config = dict(
    n_layer=14,
    d_model=96,
    n_head=3,
    n_kv_head=3,
    head_dim=32,
    d_mlp=384,
    vocab_size=1835,
    activation='gelu',
    norm='layernorm',
    norm_place='pre',
    norm_eps=1e-06,
    positions='rope',
    rope_base=10000.0,
    rope_fraction=0.25,
    qk_norm=False,
    attn_scale=0.177,
    bias='all',
    tie_embeddings=False,
    parallel_block=True,
    init='normal',
    init_std_qkv=0.0389,
    init_std_o=0.0,
    init_std_up=0.0389,
    init_std_down=0.0,
    optimizer='adamw',
    lr=0.00386,
    beta1=0.9,
    beta2=0.99,
    weight_decay=0.075,
    lr_head=0.0137,
    grad_clip=1.0,
    warmup_steps=252,
    schedule='wsd',
    decay_fraction=0.875,
    decay_shape='linear',
    final_lr_fraction=0.0,
    batch_tokens=32768,
    seq_len=512,
    doc_mask=True,
    train_tokens=156000000,
    steps=4761,
    dataset='wikipedia_en',
)
Each number is 128 + 24 x the weight over its row's rms, rounded and kept within 0 to 255. Layers, rows and columns count from 0. Numbers have three digits each. The size before them is the row's rms in percent of the matrix's.

# up: layer 9 MLP up, 384x96, rms 0.111, rows 52-120, columns 0-95
# down: layer 9 MLP down (transposed), 384x96, rms 0.0917, rows 52-120, columns 0-95
up52 129:077153143166139127081153119130127141084094089096162168124112097131116151163136130133136173104134094125130123117110157193121165140107104089137105163131139115151163105098115144136120113098165146147116126102119137128110126137099110132120156116114078148106134115093134157109169119113147117101
down52 140:151134129123130139145123102117119128142115150127108124121126123093136123078140134112115118166095184152099138102127119104054116146132121178097143136127098141084145182143135127148138076186131147123131137131104111118145145128148126125150134163116151147083121123153127081152095120171099167128
up53 138:135128069115167130136105132168121148146137138150111114151127114157116113146101153088166104114092093111139154111157162103114120147115118143169146114135127124137143124169073134149161104144122078136147108151143108163102090127096144125122093125075158106162103127101134109148148130174133154138
down53 137:159122090124150124114107130104100127139109151131112122164117114107129123178103144121128148107092169157156140116156118148132118119105153136172106098121083115126156184103141096088180148144094141143091104160123130077118141133126178144119144121118126098116088118155138150126152107122086096146
up54 017:131110134165189081127090127128158149076107131146138129148100145148153151114144175113149156163123165105119155138123141113138117112116132146078104120106148149083138133154115130087122135115109118154129127122103145110111134140117149077124156097157081149115107087107105142124140129143188135109
down54 015:127141133108115170126134137127084146152139114104116140128149119153130115118133087142095112102134105148148109131124125156093170149138110100202119122152136095172127120096179122176138114108146147117148108139123101146133108127118111173140074152122173102106164166135153110142096129124079140135
up55 141:112119106148155120132100147124167154103142079124075144117141084081108132128147122145127122107125131114105067104154141166118124146165112115166118113112114131143138103119099105130139135175171125114093134143178120126082135164137131124154142111145176154142183145088122158126116114125126130150
down55 151:101109099089096127164099099085170118120127101084115128117152106138110149125153149148103126114147200103131093117130127111088146113121148094155144110092085163145141119119145160151163151146160110111097109130178130109122144140132136138146180113127145138140139139116096105164129102140158134129
up56 012:127173133148193088173105145136132145100144147115170089175108152154163113091139122122112108118135124144102151115147132111126109127122130144139149125137146138114113134135118115092154141122076108140149146112142123095119139125152139081134157123145093209175152124108138120123135137169155151148
down56 009:126107128118091152093153153125135153131104125136134122090151118141123142136129115139119170149104118134126114141093148187156144120148121089137099119105113116153127104121180166150123114123184160084095131174089111155163154128138143163124102125104147091073125131144107128130129115091086094116
up57 153:191130124159179136099091084122090146136121147153144098111134107091130140135129119102097091115093132129157121120153100121133131166079082101100126149137142160149135151075123147131120145138169157102146114141147133194145142123129120128134137117147110117159123148132092111101130153164118115119
down57 168:161116193119142107115150119125192117150100115135082103154126170125167144102145117088124101166144143086146119092107135162139111146123144139115147157109100108099118130122126166137076127120125160085128108118124131130136121093160093114137101128105127120140160160129121116085156136120157110160
up58 166:112114145122094097107152162076172142111118161126101104128082108139142151117114162148148105123158174135126104120099167135151139106102128087158114123118138129098127194153092144156142101111146130120105076144171132122120117132094100152143147147127144138074143150147127102128135113152149112130
down58 188:155085098078137129118142124160118178121150144125090096167153100126115142116141173106151090116131128105143112138090157163120121113093130130120107163163143078128161147115106115174099178123145120127152097180143101135137126131122157105108137127120169146087106124111136123157117123138110111138
up59 135:160142109131133125097064068138116126101118150126129092117105152107124116107117115079134118098152138099097132128109107149173129126128123100150147181131112148112117159140106127085147149134157116110145133156125177189097144169112097135130155129116108099124138106158105104142126126156100164146
down59 145:156146123108142155166124111140101041143136120084166119168156138179125095092136138174086119124149134156082152094100139132090120116114139126143147124127104130111128091137157115110135130114114112144120158158152127130121125131087138153129168160123125142109134164143124112115114078106144131112
up60 015:131138162173152087137101123139179127108103111131183105122102160164151125087140174120136105106174141140094135126125122100129123109104104150120146126139147130110153142145124099095117130116082113113116137107140138111118122151122156074142166128150082181149101077108119120129139114139147163130
down60 013:122108098113132166119132138112082157128151130137109105118153093127112137138123083130100165168100119126167138139122130179128152122167135095163096154104112113139125105105142150178148107129190119142123110165097092136118121105136134161119089121111155119109174181131141111128116149133105085126
up61 016:119147135147157092122092111127170112087100120143154115118121153133167120109125159137154128135161167166095158151121128100141166126100107144108110129138137123106139134163127117133103127101092147089099119097150130117119100140095158089139154135186082164125092086092102114120121110123153149163
down61 015:141090122131120156129136142144080188153155112142114080124136108144107122119134088121107129134100102078165145116124116167117133108149119101183136132101126113134126115114152114147147105136168109179144122157103121129125130123115122134096100121086151098134176197129144124118129158142104088122
up62 156:134145112125173117137120109150135127157117122201166112108088113119083107119126136079114137132108108118123125144160116122149129159143104146130152129103096156154157131183138163171152115137134165081171124132136110156140092116108149123156117125128148122141113097110092114106150137138083099087
down62 142:138119141110115117132187130134141100106148114118140085106127135102127167180136147082134139170105128133072139149111101124149112141121128143136137114117118114097136122128129130154094126135127149156131102125184106155149106129107109112084143124143109166112107105051187177139156128135115136137
up63 013:119110162159172109120094113165190142088102130138169131121099139152140140114136201121165153155115161117114125144128129118145130115121124145098098118106147140086167131160130129100124127125111128137108114120107150113106121143108146088141156121156079146118093081096094120120135116125173147114
down63 011:124130102122120155126127142108049151139151103114101114129144126136125113121140068119086115117145110136152141119127125146098164155135104096185142141147123093172110128097158123187133115122153114146145107136129092133134111115107100152115074121117157121130171177134144110131106140156087112131
up64 137:128106148104138095149133041117142148114165111150141140104112079156114124155165128123106121096118084107143153093123162133140123162100087142083130163132111134147152144152090160110111110109130112118137149083128095181114136132127147133110107144142123129123137169093136121155158149147133126145
down64 131:104110138094133083107103188081141065125148152126090166110116169108102120128139132091129125133106118165139113110129106149131175110152125150138127118139163098144118115082145131117128140124145124142127100144148136098145129109121115150128131173116121171147157109167118146061147138126162144111
up65 011:144180136139139127153096119095136121091135136157105110168106124143174123174172147166123128118181160105096132094119161130143105149095092128117137103124164107147077127133137115107119129113109144111136130102148109108119121143071132125142136136110114174152123156133151103131101109161182102121
down65 009:110106126133120153092142161161140169145121103115153158115154138147095113069087132104089136141090090157131122125134086167112141088163159127150086136093095140134145135119122145142120118130125122109133141156095150135110148105194142101078150120124133100119120143121114153133156138085107147127
up66 156:141137137182103097150126162069167140155069078136115142145114113121114153166126128169158149122145097158127086117105127123109140138140106088149068143142135117122108137132099128119099146106165115142146106120143090124115115126108094125122166109128120116143146124128157121089143115154141094169
down66 171:100145135124145156118121097175079103121162147108128118105144153167135114087111115099117162181134136133097156155130162099116149119167129126136184122072166167126136110112120108126096129111116132139119149131109094170115125117089127122138098140131141138138099124127150123132109132122073187124
up67 013:088111148162189099112106141160167133097136127126160141139115126138126127108135165121149165180100129112115138174123113114137133090138135157101067105105135128086151091146126141113110137121133127146110124138097145089103105136129152104138150136158093132130137072078118142095139132133172134135
down67 012:151136132117121152134138140117066124142146119149106118110130142155131123117143106117121099080131131134152106106114160145132174175111082081168173135158141105154119136109183127176131123139118133102143110132136091147157123124092111148101081119096136131131153170154115086146115118160090134147
up68 015:117146122150176085126095110150185139083108115148163124117117180145176107092085168132144131132134120171096138120146144104115162132117136138114120144129138154099144144165127113115123136112123133136119156109141148119137114134144164083137145131181082173139127088087114127135137117142131162151
down68 014:140107122104111139130141135128078169146144135126100059126142087140125173140169083131133147127117143094155144137117126145144123114116106097167136125141115098148108101091168139169145122131149141137126093146105099143122136154086131143114106121090151084103162172146140136118085141133106082116
up69 142:099169146113122091110122135114129142123105144083110130127116096118156160144168120135133130153126136152121139093090140106125138131111092129199135132103077133121137165123131179172115126103151147125096113094141110098104137109139145088124176162106158160154114164132163095126135141123092148134
down69 134:148114149135163123095097094123147170158120097127116119104148142141123121110129187095127139100084125053094137141112094152153166161139168147089112144115150115149090094142144118147154114082133158109100133141131153143154147160116093129115139146117131157110141131127156119149108118112165128112
up70 028:157182164117107101101098140079111124104149137141122122152125128130138142131141111162112106132178130131097113092117161135093129166121122144144169142142115126176064164069130112099129105104135115127144136139178091119141118096117142137132143141095123130168126153102132146112100143171120114141
down70 028:075112091128135167124157122173150115128110132126132144106141146123124114093117155134143168102096081140129152146133111123172110077117148123086086124095146134094166112131131153145154142148146157100118135125102135128099155186142143111096148155142129128082115122136109142169163136090155141118
up71 022:096087141146143098104113162134141142107127160099136125133145143132106139080100169095143166173122134180132147144120078134123151088137140147122079154101094141095191137154102141123113140106137106124117123148090157130106132103146142109140138127151121121128148090099107138111182153113131155129
down71 022:174148133111131127153130097123099122143135112145110136090125127131146132160180090134124083101145145090157121128118176118122119151128117102135162117187173092140106099126157099135138110137135133150143125145132105139155113149074128156130062124108137123136147143144153086132082109175107136125
up72 145:109083138174097093123125161105123139116146117117156140119098111127152163127112108160155137107166116132146116105095136110154126126190180095137125093108114129133153185153097150119106102128142139145095128097131123141104136108138082098152108151163161140127124108111152158110172109119129134088
down72 134:122117120143148159117111107120118141130094128153060182145147142122110168123097134126160133116104194129151120108134117112143164140112100190092126142111088124125135135097126115092105154134098137108104141151093091113153129129156161135140091126127099147123134172138119134096158152164141100129
up73 031:134131116117123083107129159111126134122137104111125134138142156136117136057118116100093114134160140210124156133094105068124116120143120128170142144132100121115122158118104099130109161140120086112124144125164136111143103084183153101127156091131112140159135075114131157123128140125124131158
down73 030:114134154126135151122101108130134110116135159152114109094128092126143116153145114156185163145106119053134124116132149183130141107117121119100111121114169103137150091120116148119175108130154132156123128153097127131139143187069140147150087155126135119076149153126127081134114125123101139116
up74 147:109131133119148126127148134105149122101134110128107107118122131089166140121175165112165106107113112087135105051143126125155147144179092076125151143105126112164152163143110127107141120138125101130151134157116124148099079133150133115127150122097172175158112131135096131139122181122131100104
down74 140:099146121123145106143149138147096046113135097116135184147132120079120108105162178113105128125124118139143198125125143100148138153131073122131142141131101139143140182114149129120131147104125104146129119125088115143127104140131103123154133094115111148102148114173133122115139168154165134107
up75 019:115087137129121088113098131148127151087137176104117135133143133126125136135087167076149165185083143113130099114134108157132150116132146137100092145095123166092160093148106174084118098090138117153131100159096135124093148106098121136124117129140110129097132139131083122115147148121127138109
down75 018:144142136133139134137151102112122144148130072127129118098122159131153132134184093151110067075153122139118152142128151073095112152102103113150152109189140097145085128122176101150119131129124138110149113129142108152146106155097117149141091105131166103142137106119159139142100104153119147133
up76 015:125082140135103133153155168173110152190132103076108133132137130121092129092118112108111139109088108118162130149143081122132083093145087101157157140128130127103183123116121137154158152148138096127151117128127154136103183127146090115145128108131140135112140106154114151135150149091118114143
down76 013:134164121106125126133125107092136104085116160150130131120145142104153123162128134121144080183141151129116110093119181148131170155137143157078135125153125120147071120158110114099111130110090112145121133116130120113177100097106154149176112140147106155127115087109135077096109107144113128126
up77 013:160149161150148142194110136114131131124146127155144111167105124174143134162197147162135115084182160104115136099121151143126090150112085137136150115146175114156117136125138118112143152129109138128157129106145136124111146164088118128163151142104119166165125149146151122126125116152161109113
down77 011:102126118121129147075139153134141134126109114106137158116155139118106101096066130109071127184103094179115120134139108157141158099177185129124087144080102141127132123124123150149107108120140109105119138143102131120124124082193163107110141130135128132131105138118112128136158140102122136132
up78 007:135168148150120148126126129156181128110134093127150135095136183137146130125143195165125116117205125145096095097124134135115114154088113140141108124141142129154161166139138097145096123113125144123112131105147139142117112178146137120177141158157111155147138121094147102158111113153117147156
down78 006:154094109124168118108130119116085157137157157160116094129165111138108147115112109098149163169097149128169200163137108149157153095152154128122129175095109109125111100083130133139151146166151096136108087159117136129115110134132144107096146109127133149123159168109126141116141149132117110124
up79 009:153150154153145139161147140105123116164134115146169111174099089133129127148182138171138101104195146119130164117142166144101124140113122122170152130162178126140086143140138110150141144141117125107152153103151124140136141154111107104148165124081153159170127133107160118145128106145139135106
down79 008:118100124124142127105131167131166150133137148106119150128125140140112120123072120117071175180106097167119110156088115154196162096146151154117116136079126139123159128120109140129141128126127132122125147127100128105142122102193155146126135162149113150127078155126113131122150155086110131129
up80 007:147115087119080171112152126086115099146136117158084114133120131070137138162158130163121119129187153157096150148115142133130120150092110128146120125124101119159137154127114100173117135137133174102147122101139124156114138152092114096130107153098184106135125159098146114105140152138103107102
down80 006:145124142135111093118110134138132123141130138121165143118144140164104107110060157091121148147133106105164146109118101132099121110193185152115119115109167125084148133115090089099115120138133094152130143158134177131143116104161160132116156124137132148148090173142130111097174133108135129127
up81 019:132125099132180086119131151149130149117128114091139136127134143147102145068117134098095127143112130174137161157100111069122106114159158127135132116111108121093124124125092122141129144169119096161132134113150143102126128090196128086130167085163107157168137098117123131133125139145135140157
down81 017:125133158132095133118112135119107102126142156152126103113124117137152115160128105150207139126124131091108104105119159201129172126110078115127142130145142109161139111115151116104155122118148141106105118159110132137157125160068139162147086150118150115064142130136135097120124115114089144120
up82 139:119152116137134125094085155108121134144133107134129086104132101118148122134134155148133097112137149140148130110128123089110104147144132097166147170086144112107159108125153124171095105118116127139143123109172130118181165118130107072164133090117148117146172123149179174085134166113148132110
down82 141:166144129110108117144140160187086142095135134159158184152140144149159104128111141165116129120113114107097132130137131119126153134148144146153138080102134107113121116109144163126122142092093078085119109151139125118074098143116146110159114121123153170097069114111140119114150137120142165128
up83 012:142137130159112095140105132076134124095117123151144105113151163134157145082134129108141086103186175180104168131099115110147139126096093140121175157175124134109133133132123100136119151114080135074117125112175132125138121135111144110123148136160129165114085101150115135139145136129120133150
down83 012:125101132128141167118118123146146183152138115137133109120123085112094109152121115143118164169092093072141145126135112161107128095182149128148089113079139118120148104139126138117155079129172104175130134168080128125100125132138133135145101118111145113125160166110170130115125152137150104118
up84 014:122141139142148098070111130125165114111110115150178122141129156132135134086105136137147109147144115193093159145130141102101164135126150150139129147141108158115103172146113087136108144134125101103118165134150123130144113109156168086115152130142136145151136074054128138123147138143130170129
down84 012:127103121123114144163123142137091126130148146125101087116123093135128143147159094130131182126116138077160145137100124146168117100138109105146139100118144086132156103091159136155173115136170179148133102128095099128129146177104124152126101147114124131098125189161112102121100130118128086124
up85 008:154145105157143082184117119126136140113131105118130101117130169143178123112113101130097089072131112150104138094142117110128134141096120126120175157172166129099136117129127125124160124112078110130129124111167145137155142140137126110143128135163088181141127110192113110153130124135109157165
down85 007:128099143113148141095150113115147218143147141131125107129134073126109165156122114156140155186098134108104134127115123135135117091119150125141100136118107140107102104143128147119134130108171133129079133160095133134112130127151158150148123095124136093090153125087162173102122126108128082112
up86 022:134132148118128074090115158104119149102153162103148135150152150144082160064122143086089135162162142192133146131088105096118123127151141152147137147119096127146118143104103132104105121124142087140134127156155118119134120083171138122135160093127117139163127138105121146096131152149117139148
down86 021:124138138137131160123122100138136095121123121161127125073125126117162094148160124161186136099110109090112143137141160159133133105103114099093112129136170101115155086120133118129163123145154151110115135146106122123142143192073133158137089150127143118072155122139146084172140124117125155121
up87 012:121118112138170121190117129179129148088140154125135137122148156143181106154090135108142128142080115138117119113152122130165148134104139137109124155147160153093158095155124177119154130112113129168152138145134153120132150162125130159140125163181101168113160148177105128146143141144121145152
down87 010:145129138121128117095162113108138224150131105149126079122134113135125180166172116158133114108143138130111140115122151103089122147116125120151158123150108124140079133147174131136112126124122126113105124135128112168128135136113148119143120072108160079148153095121155180097108113141129111126
up88 012:129156124148161111162116112134167120125117102122175129117148167137155090077099114144131096086119107185122141123148114116111162131114108126147148158165144111112157139142133120132150139105104122113122141092153155137147119135159148103142142141193090168135120098116119106136148114109092154189
down88 010:153097130107128121109143121135106203135134143146096070130126066112121177166146100133143138194114165072116147139115123136180124115123131120126132121105125145114101097134137134147124128150158118165098123147106110127135144127105132118122114126088129101118155157126149139116106150148127074110
up89 022:122068159160126098113132121177155138126117120099158139118113152155111144126145196093150160147118159101133110130136113123144123099134135144089107117102135138092207108151122146108136111130112124134121107136104154121088164143116141079148139112149098146119102101142087125148136135117152160106
down89 021:160155109115117156149130108084089140127145106137120126132156141122144113137127072137103083132153115149140149132128150133084152153124116100184132141168137102166073141113147123153129128113155119127139107133140096129148078092116117173122074121126151118103171152104157100111105116154090118131
up90 021:153130126152203074151109115146142144093118115098159116123094142178121132099153163117118131125130153117123137116114128096104085122127132139091120098100144121105142137138110134093131128132093107167146128093131144099106138129144120073139166091155073179156112114115106117131117118147150139140
down90 018:120128126114084156099132139130093135140127133130117118126164119136150136142108089141152120132113107159120117138127138195127191134127106106173112146139118116154120110105157122154131124109174133093102109173120115146153090114117139159121086151113185098074148142135158112126129137093073149122
up91 021:115088144125114141075140129152177119156083084137157148118131129119110121098108149132150123130142115184117150147128113091111158111136121116148101136129112136114155177168118097163114141137160118090099137118132143150139122128151147081123135123137134107140097049082107151154147122096132144130
down91 019:139142130121142126181114125119075116109177179124097106139121102134160137136160086121118150141131162066166130121118127146152117123142116127134161134128153107133131100105114125131159114139129136201137113114116115110145110122099123154127124153130109146123157191133140087084085137156117088125
up92 021:113106141162184084119090112146174142088109133128168132137109158148131133094140180128152151165128140143119137132128132113115146110122134150089087129100126143100172145158116126094104130117119119144126131123098150115111122132132158072131150115172081147140113082077105134115152124138152153122
down92 020:155134127103112155140139130118057132145142119120100113116147106140141134135141070128110105106138131125155128146124131137124142140133109080178133129160146097152115104100179115180141117125169139128137105137134089135140111125095123161113083143093163104110171174145148094148083133137086128130
up93 142:134143111158143120097080111092145127100120137116139118127125111106131147116115197151164085110163080142111146144089109100135091183151150155136111181123149114123116143135115129106129134153151108091153138103118170119159115112123092143143104096100131112088149154157157140152136160132142123120
down93 136:105102157145149130143137097122107139123100148156178147103136108188132124076132106170089094160132126123110146128159149135147112134118089110122159123117152075094076085124127143117119143105128110167120144148165146104141162097152133170118110121142129125138100099134131167157108104156121137143
up94 118:097125126145144121134125146098153128142098147145097148087118154095126146088131129076139130122129157140084155114124186120172088112158115107129124217134109102136136134128137147115121112142144113159128110113153111141087104154115098111128142132116103133106093137119144183114137089089105136147
down94 124:103150170148100145112143140136127098164111124140131116127109139122119127127140106140113136191152139119117089140124086147142118154098117114120117116145140170091131099134128095109123141158086143108147129152128142136153094118133130077134110145096143076182166177104086115192109137136116100115
up95 012:120124111149143086093121135147138124102110129105128134124129131156127148102070125082140112138077141170131152152115113092143130118150171130098157151144108160074115096126096135144128114165101088130084136134163124119137149092159172125112156117170130147107138110130078138152121160145136160136
down95 011:117126126131124170156128126116111169138144140151129076131118119125113133175167112159171156118135108090111136095119157157094131129112073125172144102122117095159124138136168125100162117106160169132142117133083128135118120189076103137163088098122136101095140123134148144108124120123123116121
up96 014:138110127112132116080153107156128133108118154122146149104145113145070157120105152079110113178089142180147145157090121098123147134161180135134133132128107146133079117124100149134107117172139094164121119148157123131134127091164125123098157102118154099152107154116104133124133140165111163119
down96 012:112144148159137134138112159112118134138154128139136073134103130124154097152151117168190160075164116108085155127133134144118121126109065120125156121131147098133194126128143098097161130113153145091114133106111137122149137181082128146157098114149141128093148112141145120136145122108151142124
up97 022:122118147145102139139101135108124127113132125164087132151094124125191139184148128172175149109130140063109091100145146185144131136088090114099123126114161151116148106122132133114142130115125151107136129126104137124096130155062146140144112165093125125084129136148121125139119135122151093113
down97 019:130141102112124145128153110143144139151121107090145150142152144131091124078108126099051093143111115192141129158136106074117127134161179143159109121145101132146088164138145151147100122116108111123165119118148128159120111103175122101118150111146130133178104139104105155131121117122119143133
up98 106:110098162132139128132117140129111119093128164141065137139116139108131136107089143084139099108170118121149139127136103089137144110122128132154154117129129106087164131153105164139160143131134141139140146136142109116164125113141116113088146186138130158123173124136152068118121157132095168057
down98 095:151111139116124133147151145133156058160104102104133181133092125150151125174155124164090165127136146112096095133120176136126125093142128123122122147118131152130112148123108079089100126131088127109098138137102129127095121155119127081110133123167124119136156125100142173132101131135158130186
up99 139:156158127143131111125078088129124113111132106103122125088149090140131136124135141121162140129162074159106091121133107156141124147112121105170130131139053143076142123123131170157147123104141167113139154128171136136187174152125141128126148119140158118132105097160139134121152150143095109126
down99 140:171141095126153137154127137155150114132126096122122171097125114137131135086107182150125132124149070096122100112098095095136106070105128149103161100157123110103136107130113190130128118146127141099148146177104136111125115154104125174147169138149145148150114109164141114122141130099112123113
up100 011:133089109107100149143105102131117122103119119139076131125119120098173108177102126147153140115107100094112096063134143151116112134067078091112100125114148142103132120164123132106140122071145126127138106123116114131116124146071098135138085143121107112095107129131107106138111110095113107107
down100 008:136134135133130104102172108127139179140133090108107123126137128130155164098157117113060086126141123165128137157117093065110113130159176184136134140160113124140072149115124134150113132121088129136116124106140138155120117126169155113121168111127129108166131118108150174111116108120117108137
up101 159:161128147098111091129151149088156149121088123155118112140095128167128143123128134119102128116160118185149128119116152108141087110156115096116133099091142166134164130154118149174122075127156131100176126129104102113152113085132148110126123131130126128130148196102140117138132143084120102161
down101 168:146141115105098079129115102079098131099158128130151094152102127136174119103105122132165150170138171122130149094113128152078125154100154156136127129097150117123141136136118127123162125139109165112075124131115142165121120130110112175128136173136160162156082094109131113150120112118137127081
up102 012:143121139144105096092125116111156120156089092156172118111132137136104146073136132123128082109175137157106157151107120095106146122136112127152161141152142125116110166132123067131112147138104111090109147121141122146138107131139138062103161103096141117128088070114141149126154121112110147105
down102 011:120117129127151162134100137114110112115159165099106103137115080112121114143104091141120196170121131093150118144134111163165128115147137128124087118093132114120177093102094144148161104118167118156129123136092114106115132126144125179159095156147123154117132182127123087122106150139150099125
up103 016:087111115145136078127087135137132134074128167084145115112123131126153118119108158098152140152094136139111114126132100135138137099115138150094097134116124154085166088164108159096107100088084117130134112136101127089092126132085126126133135157164088162103142133105096108102150134127111156138
down103 015:167120130123119144124144112116109179156142069155126096089131139131118153148169094138103087095139126116140142128107154112092140155123099092169150119160130099140100132137182106151126114133167118128148127148126104166145112137098142139111082083093179086152139119141149140133117121145114116126
up104 129:097152103127124136156100158138160130101137150118116106106113132129185154131152140103114121116098170157139170111138178090124107117113118139126210132138095154147126135094147116146136109129125133136088130085126087112121139070115113116105165167160121147157109161109152159122129128117118120135
down104 124:137121147149113112144137149155125120154137150167117143156124097162090120079115142145123148152163092106095098125133119149166124153123177134120079131115136095120145116173109151139114161117140149092135132160101152139107157142144143074129109095120135147078147115147101061127130136107090123123
up105 010:152166168134138108134119131096124118117142126126158101160097119161095152121181147131097102124191159134108124122102138108106075137128112139144147107132132113172078143096113091098111130155092107122127127109141100110108123126126118105135170104096134165181128138093144117111117118171158132106
down105 009:103116114137137159102121157137134095117113131126150150103152142140122081096073129134129172151102080151128146144127122191154161092154139115117086137071122123135176105110135142133138116134173133092133145150096134115142132118160145132120121146152132151091114146138102109147168140072133153119
up106 010:143113123122068154150133136089099121165126143143121102139147123084144135143142103141151101111177119159126174111142129163112120140087088128170169168171111133144156170136130103153147137109128140096147118120134109173126153146097105112133114145105168110109122162121132131112146152098077120115
down106 009:139111135131144115130138107136175138113115112109132168103113124112131118127096138120079123162117110120131138146101109086156104102195187162082089107091148118084120101136091115096124113119139104168116163135120159103136116110167166145146156142143114150162101124123144132129144136121154091124
up107 148:087158116148145138097120128149122125133108171116108110144122123141124175138098117119159106100125125134108108123124125132155138108106125137175185150120113173146110103097124138138118090126126181110159101106182124180109147189110109117098111116120151114147156096145150120139113134164077139142
down107 156:130106135119124107105108087150156172140149121104135140123156174081181111116081119120134121096145126123172109114143166176134100160106152147126115122137160137150124093093129113108127117117149143111092106110113143139093089144141149143099105167117133136114183109144138151150107142098178112120
up108 137:098100158159176143081110125161115128140105115127111158106121117145150128132156157098116149120127076157118110114134163126141108192103069131131108178149113109121122125130138111119104111134129107105121108121128100141097160165148100110161172112123103139132112148111083094145165125114136131170
down108 141:143141072144101139201129151099150155139135150119108128160161099115128126099131136141122121127119155101132128113080137122092143060130172121135107145117087134133107132079175108116125128111114127141119132124128180140169125122131156172101123128088135089165130095123136159121137109143147114130
up109 161:148166118117143159125101138122132130126128160146157138109115086107127095069130127123088113111160081143152120110128131169163127152133128149091145155119127101137104125131115164160121116082141159100156127092137119154076162132098122132141135089156113190110119129136142108133188119136125115160
down109 169:154133084139156100128174096089132093119125141141126149127144086122152126122100136129121178162133103134141134130124113086126104132113142139173123108164174109147095130135156137124133123106177135111158122173129147140116128116107133139113126083145090149145154109121138179077086093140131103084
up110 151:135138151111083118147125107154127136142144124134117143113112072168098153085097115097146142107151125140152128127147118118157108141137095115089134140129136106126127131139139160169123135094123133136180095106105125154107152129100088121203119081132174102115141134169169150109177119128136117113
down110 149:131114114130156113160118102149129155134115155130146108120121158117145152120086123164142114135112121125125112147109129113176130095084094152136174182077098136102111110134135139068135114106151103140105140176169125169093123085147139148092112149143130181098147117141119123101132156116126144140
up111 035:140124108104099140141152150126081130143158172110088120129179114099106142120103077121101101139103103162146150125132091134144120115123124115180186171141111140115111116110127156149160130124127132121156139135144120140118165106136081158112113134109170116104142179169135138125120143115072112127
down111 035:116138150152131109115123119121190171118104097141171121117109130118137110167146169134164128125143137110102109101111172131129113132123141160053123103124136114107140135169111110078107112130105111141100153121114151138145143148114141119176133123152102144155083067097121146135134098130170132136
up112 129:166115116168126112135109109147104125112131157132137122136170114122155139130109128081167104117136100111104115102144096147133142166212148139176110142158104131115136100152090140120086120155102066143106127106172108132126154151153113104102139144152126126165125162128099142111118153135107126120
down112 123:080138119119129110135137135111142114126125096150131116132111137147177132127109114150126123116146137128083206144135138116135139066121123109105135147153134142127111123149132140126159125106139151101156094137117111110156113148133119133162141141078106170099111124141084109204117143094076164162
up113 133:107130094185124133108136154120135117116118105119119105145139124145158174109096171142135168112119118080159115119137130206142165122111111066104148085108143114129145125122133105114135121121140088110171130132133093134105153129131069102116155165113150157114140164140118134131127147142104112122
down113 140:126143133100138170088121115090131129160145078118123130130125149133095103114132170144119124124158110116137076141120129052189097111106142121131093144162151202152140115143131140103117165137116135115144131082124172107131097103134145156140127129146109114141149130131166127129129108130158113144
up114 154:129119096158094104097127091161158138128139157103142120119157114134113186134117162135110077133118126151138145078116162182161151143096112103118121165105131146144157155091082122155121107112138117103188118132117142146159128135130127123101092155117135157107101112095113128129143135170115108121
down114 155:143134133123111123147156138111103095098127113130131166134136167147137097116122100152114154147126125176121117092114127107155173132132129141112186114139173127094106078142165102110139135108126118130158155147152107140111172139119149169116123095148089134173107157092108109124100090077103151117
up115 009:120123149149124174112126124134178098122102140183157150143110136124146126136135185174180134143172149140113169143140143142125140119097100136122103132123132151115149148161150101150110149108138171108130131104137136149116123172091175089150140145138134138112116092057142130115149121113133137102
down115 008:139114107123131115136129147123064160136143111111097075120135133147103144112119107075058125153128122121175145115111124145108142135198154134162140113107148096137115122087116113149137115142117101161142122130119114122114120102139104144104132132121131136164124202143126101116102158145115080135
up116 149:138128127145177105124120131115120146137131198115136127113056134080144149127103128166149128114123113105138123104158170112160089150131101084110078127103130106124158143127127152210130113137123141179147112117124098149102109153122117123130111117153142151138134135109113092140145099127121128149
down116 144:147106140125131120123092077112126179150116096109152155112100116127101111119093137160142155159138119091107103157159108146103129108146151122073150132128150143143094120086138097108154169118107096127147122165162177133192127135121139117101114137104156123096141125139112150116099130158147152153
up117 105:116143172104139134124150102086131151132077100160120118100148120139144146135158093105156115118156177132100089117159122135128095113146159089128160131151123144117141111087154143111132105125137119149126094086161121129133136095151138118135181142100159161089101150109157118093161173129099133108
down117 108:162147108107117103122159144136122093162161160133172126143114130148138107184128107156114137153131116123108138169107122152100154104102122143150140142177131111107121139079153103132119110100078098159099108140098111176120108145094178102084080135117138121158124109120117107147112125110144141146
up118 010:114118095148154071142098105152147131110099091107148098107114140138164120093091125116138104087068129147113129119127115107109137120110120112110134141147142142061132114149114113138131133110085094122098126115136139116133112130137134084116133114157075153095105056138087115139133116104122150152
down118 008:138110127106130153125134135104109202138161144121093093128130072110109172164157081146121137167142128097110128126108133133137131136097103119171134121136103121137100109119163140133150117102157139164116108140091102130128112148108125164163088102121151100119150146106161147086101145135105081110
up119 145:141116141135145142111107101117138138120076165146114137091121126135091106145131091092173096099108150163126110153136143109154134130153083132148136095127078207130130120107122129137154126137138119112117121118129169142160118141089115135133116120121120162147158107135099118159108213134140117114
down119 145:158131121112127113087133153117117142174153163115144127141104147146106139146141132118166164163113096117165113129128092124129132124123048175149152078137114141087111122114150126140078138132106099120091151134097123152082118155132100143151092141146110147125112161098169126101143121138137150135
up120 147:107166119114145104125132090161119128180160180141096085110140113105137152124089147119193102129136119118147135149126096121142120152138136094178141147117169142081155075091117094160109141121132122121142140129144105164153150100140113097130149125129143132122132132131111128087121180134106140119
down120 155:144164120097115133120159109128109092098141089154161193112148140121150160116094168114127132117115083099087160085120121133130111146157175125110144090114141131120141133118127169159149161081132128101095114118091118156154126126141164139127116129113163148113100112109130124109168150095117142155